From a checkpoint of a small transformer trained on Wikipedia: untied embeddings, 236M tokens.
Each number is 50 + 10 x the weight over its row's rms, rounded and kept within 0 to 99. Layers, rows and columns count from 0. The size before them is the row's rms in percent of the matrix's.

# up: layer 20 MLP up, 320x128, rms 0.0734, rows 237-243, columns 0-63
# down: layer 20 MLP down (transposed), 320x128, rms 0.0735, rows 237-243, columns 0-63
# gate: layer 20 MLP gate, 320x128, rms 0.073, rows 238-244, columns 0-63
up237 103:67 32 36 48 56 30 66 53 39 61 36 50 59 34 42 60 48 40 42 52 53 36 43 42 66 44 48 64 55 46 50 78 45 53 47 54 35 68 44 53 59 38 62 46 62 42 43 55 53 58 39 64 61 57 55 56 55 48 50 46 50 75 60 41
down237 104:55 61 60 38 46 54 69 58 40 49 57 50 56 41 49 44 49 60 40 28 56 52 32 47 59 31 49 58 60 44 60 57 57 59 53 52 42 67 48 57 53 53 30 83 44 51 63 47 56 59 37 42 54 65 33 34 41 37 61 63 37 53 46 54
gate238 104:63 46 62 45 33 54 28 42 74 41 44 54 49 65 57 52 57 60 51 55 53 33 56 63 43 45 51 44 48 47 53 54 48 63 47 67 59 36 53 48 52 39 57 38 45 40 50 60 56 36 50 57 61 56 68 46 41 42 48 56 49 63 49 37
up238 100:60 64 47 45 51 49 42 58 56 46 65 43 37 57 72 50 41 78 52 60 55 56 72 44 49 51 51 54 44 37 60 54 51 58 59 49 51 51 50 63 45 38 45 60 31 53 43 50 36 30 48 47 56 50 55 55 46 56 31 68 50 53 45 35
down238 103:59 37 70 51 54 55 53 33 58 52 50 70 63 41 45 53 56 49 43 55 44 46 54 42 41 31 53 56 32 71 50 68 52 40 49 62 65 58 52 51 32 53 65 30 36 60 53 63 53 61 26 53 53 38 60 53 50 33 65 50 59 56 62 36
gate239 096:52 55 38 67 35 34 36 42 31 33 46 53 49 58 70 45 49 44 45 54 61 53 46 40 54 46 61 54 68 65 28 49 48 40 65 66 36 55 55 62 55 56 47 49 58 48 68 39 43 60 44 58 57 47 64 38 45 39 53 56 49 41 39 46
up239 100:50 51 40 51 43 61 33 59 30 39 64 49 38 49 57 48 50 48 52 49 55 44 48 48 51 30 50 47 61 66 41 70 66 66 51 58 54 40 33 51 58 55 40 65 30 32 46 44 50 53 43 59 38 59 52 44 70 51 65 36 61 60 38 28
down239 096:52 50 48 52 51 35 51 57 48 33 28 56 70 46 59 51 37 48 54 66 55 47 47 28 37 41 59 55 45 42 49 48 53 48 40 55 59 62 40 53 40 54 42 31 41 49 49 40 47 43 34 51 30 72 42 42 43 37 50 57 47 52 67 52
gate240 107:52 47 35 53 49 33 52 40 50 50 61 57 59 51 49 58 43 50 39 54 48 35 53 49 49 62 50 63 67 59 30 42 57 71 48 40 40 27 44 61 58 46 62 75 48 47 56 62 50 62 56 69 63 37 43 48 54 43 55 50 31 54 64 42
up240 108:47 49 42 58 49 43 57 42 46 45 56 49 61 40 58 39 61 40 40 54 69 73 46 51 53 27 36 58 62 47 65 63 43 56 75 38 60 41 51 50 44 41 52 47 47 52 59 63 47 54 61 52 38 44 63 57 49 53 29 64 63 45 58 49
down240 103:57 49 41 39 40 61 31 53 46 74 45 32 44 59 43 47 60 60 67 53 50 44 52 46 45 57 56 63 50 45 58 51 59 33 62 46 38 45 47 49 52 65 64 52 50 58 43 55 50 42 37 74 54 49 33 66 49 51 53 69 51 53 46 29
gate241 104:50 50 51 41 53 59 52 50 48 57 50 57 49 64 46 40 56 52 47 66 50 58 41 55 34 52 61 37 40 57 50 53 43 29 36 30 48 44 46 71 65 61 34 44 59 48 38 42 59 31 55 39 49 49 55 53 68 33 32 44 64 36 43 45
up241 102:48 45 48 59 76 61 35 56 55 53 35 46 31 47 38 52 57 50 35 65 45 58 33 63 52 45 70 54 46 51 58 50 51 50 61 60 34 48 42 43 53 31 29 47 55 53 45 37 40 51 56 45 48 49 56 64 65 51 53 33 59 51 74 48
down241 102:52 45 59 42 56 50 56 50 54 46 46 48 68 53 58 33 56 67 69 39 41 40 48 61 48 47 50 35 45 51 47 38 54 40 41 52 37 51 56 73 60 58 47 28 35 57 51 63 49 44 34 62 43 56 49 45 62 57 52 56 44 50 68 58
gate242 101:50 46 29 62 40 46 48 45 42 65 47 51 30 59 65 54 50 39 49 37 66 43 31 51 47 47 47 47 61 51 45 38 61 62 46 43 52 54 60 52 54 60 47 47 46 38 64 34 61 47 42 43 50 41 62 46 44 47 32 64 41 44 70 33
up242 095:65 35 62 35 37 58 41 45 42 32 60 66 49 49 35 47 39 46 45 61 51 40 52 48 79 42 48 66 37 51 51 44 35 44 59 29 53 47 45 44 48 50 52 42 53 49 45 55 36 55 52 63 31 56 51 48 78 47 46 49 48 47 49 58
down242 098:64 59 34 60 72 68 18 48 68 53 44 45 41 59 69 44 51 49 58 58 64 45 65 43 62 43 41 65 31 56 44 34 50 66 55 50 64 47 48 45 43 53 39 59 54 59 42 46 45 43 54 56 50 62 61 58 60 49 54 39 59 55 31 34
gate243 100:57 33 52 44 51 44 72 57 50 64 45 51 68 34 54 56 66 37 46 60 60 43 55 44 61 43 40 52 44 51 56 62 57 33 58 42 45 52 54 57 44 32 58 47 44 53 49 49 51 34 48 34 53 47 64 59 60 69 35 53 42 48 26 35
up243 100:63 41 42 61 41 50 40 46 64 43 51 67 48 57 50 68 45 30 46 51 44 66 64 56 56 37 36 33 61 40 63 67 43 58 32 60 52 54 60 43 53 42 37 45 63 54 35 41 56 49 51 45 53 58 48 54 46 55 35 51 49 41 58 65
down243 101:70 56 58 49 48 61 66 53 36 57 66 52 40 44 48 57 56 54 57 42 55 65 45 57 61 43 54 39 67 54 34 30 41 41 43 54 50 62 56 49 55 67 54 29 46 53 59 42 71 32 55 54 33 60 63 46 57 63 57 53 49 48 41 62
gate244 100:36 35 61 34 46 56 50 41 50 56 47 23 44 46 47 41 55 66 49 48 50 47 68 30 55 43 62 38 43 74 44 24 57 45 53 53 51 47 47 48 40 61 52 50 69 48 57 56 44 44 52 57 69 47 41 57 56 49 48 61 47 51 44 69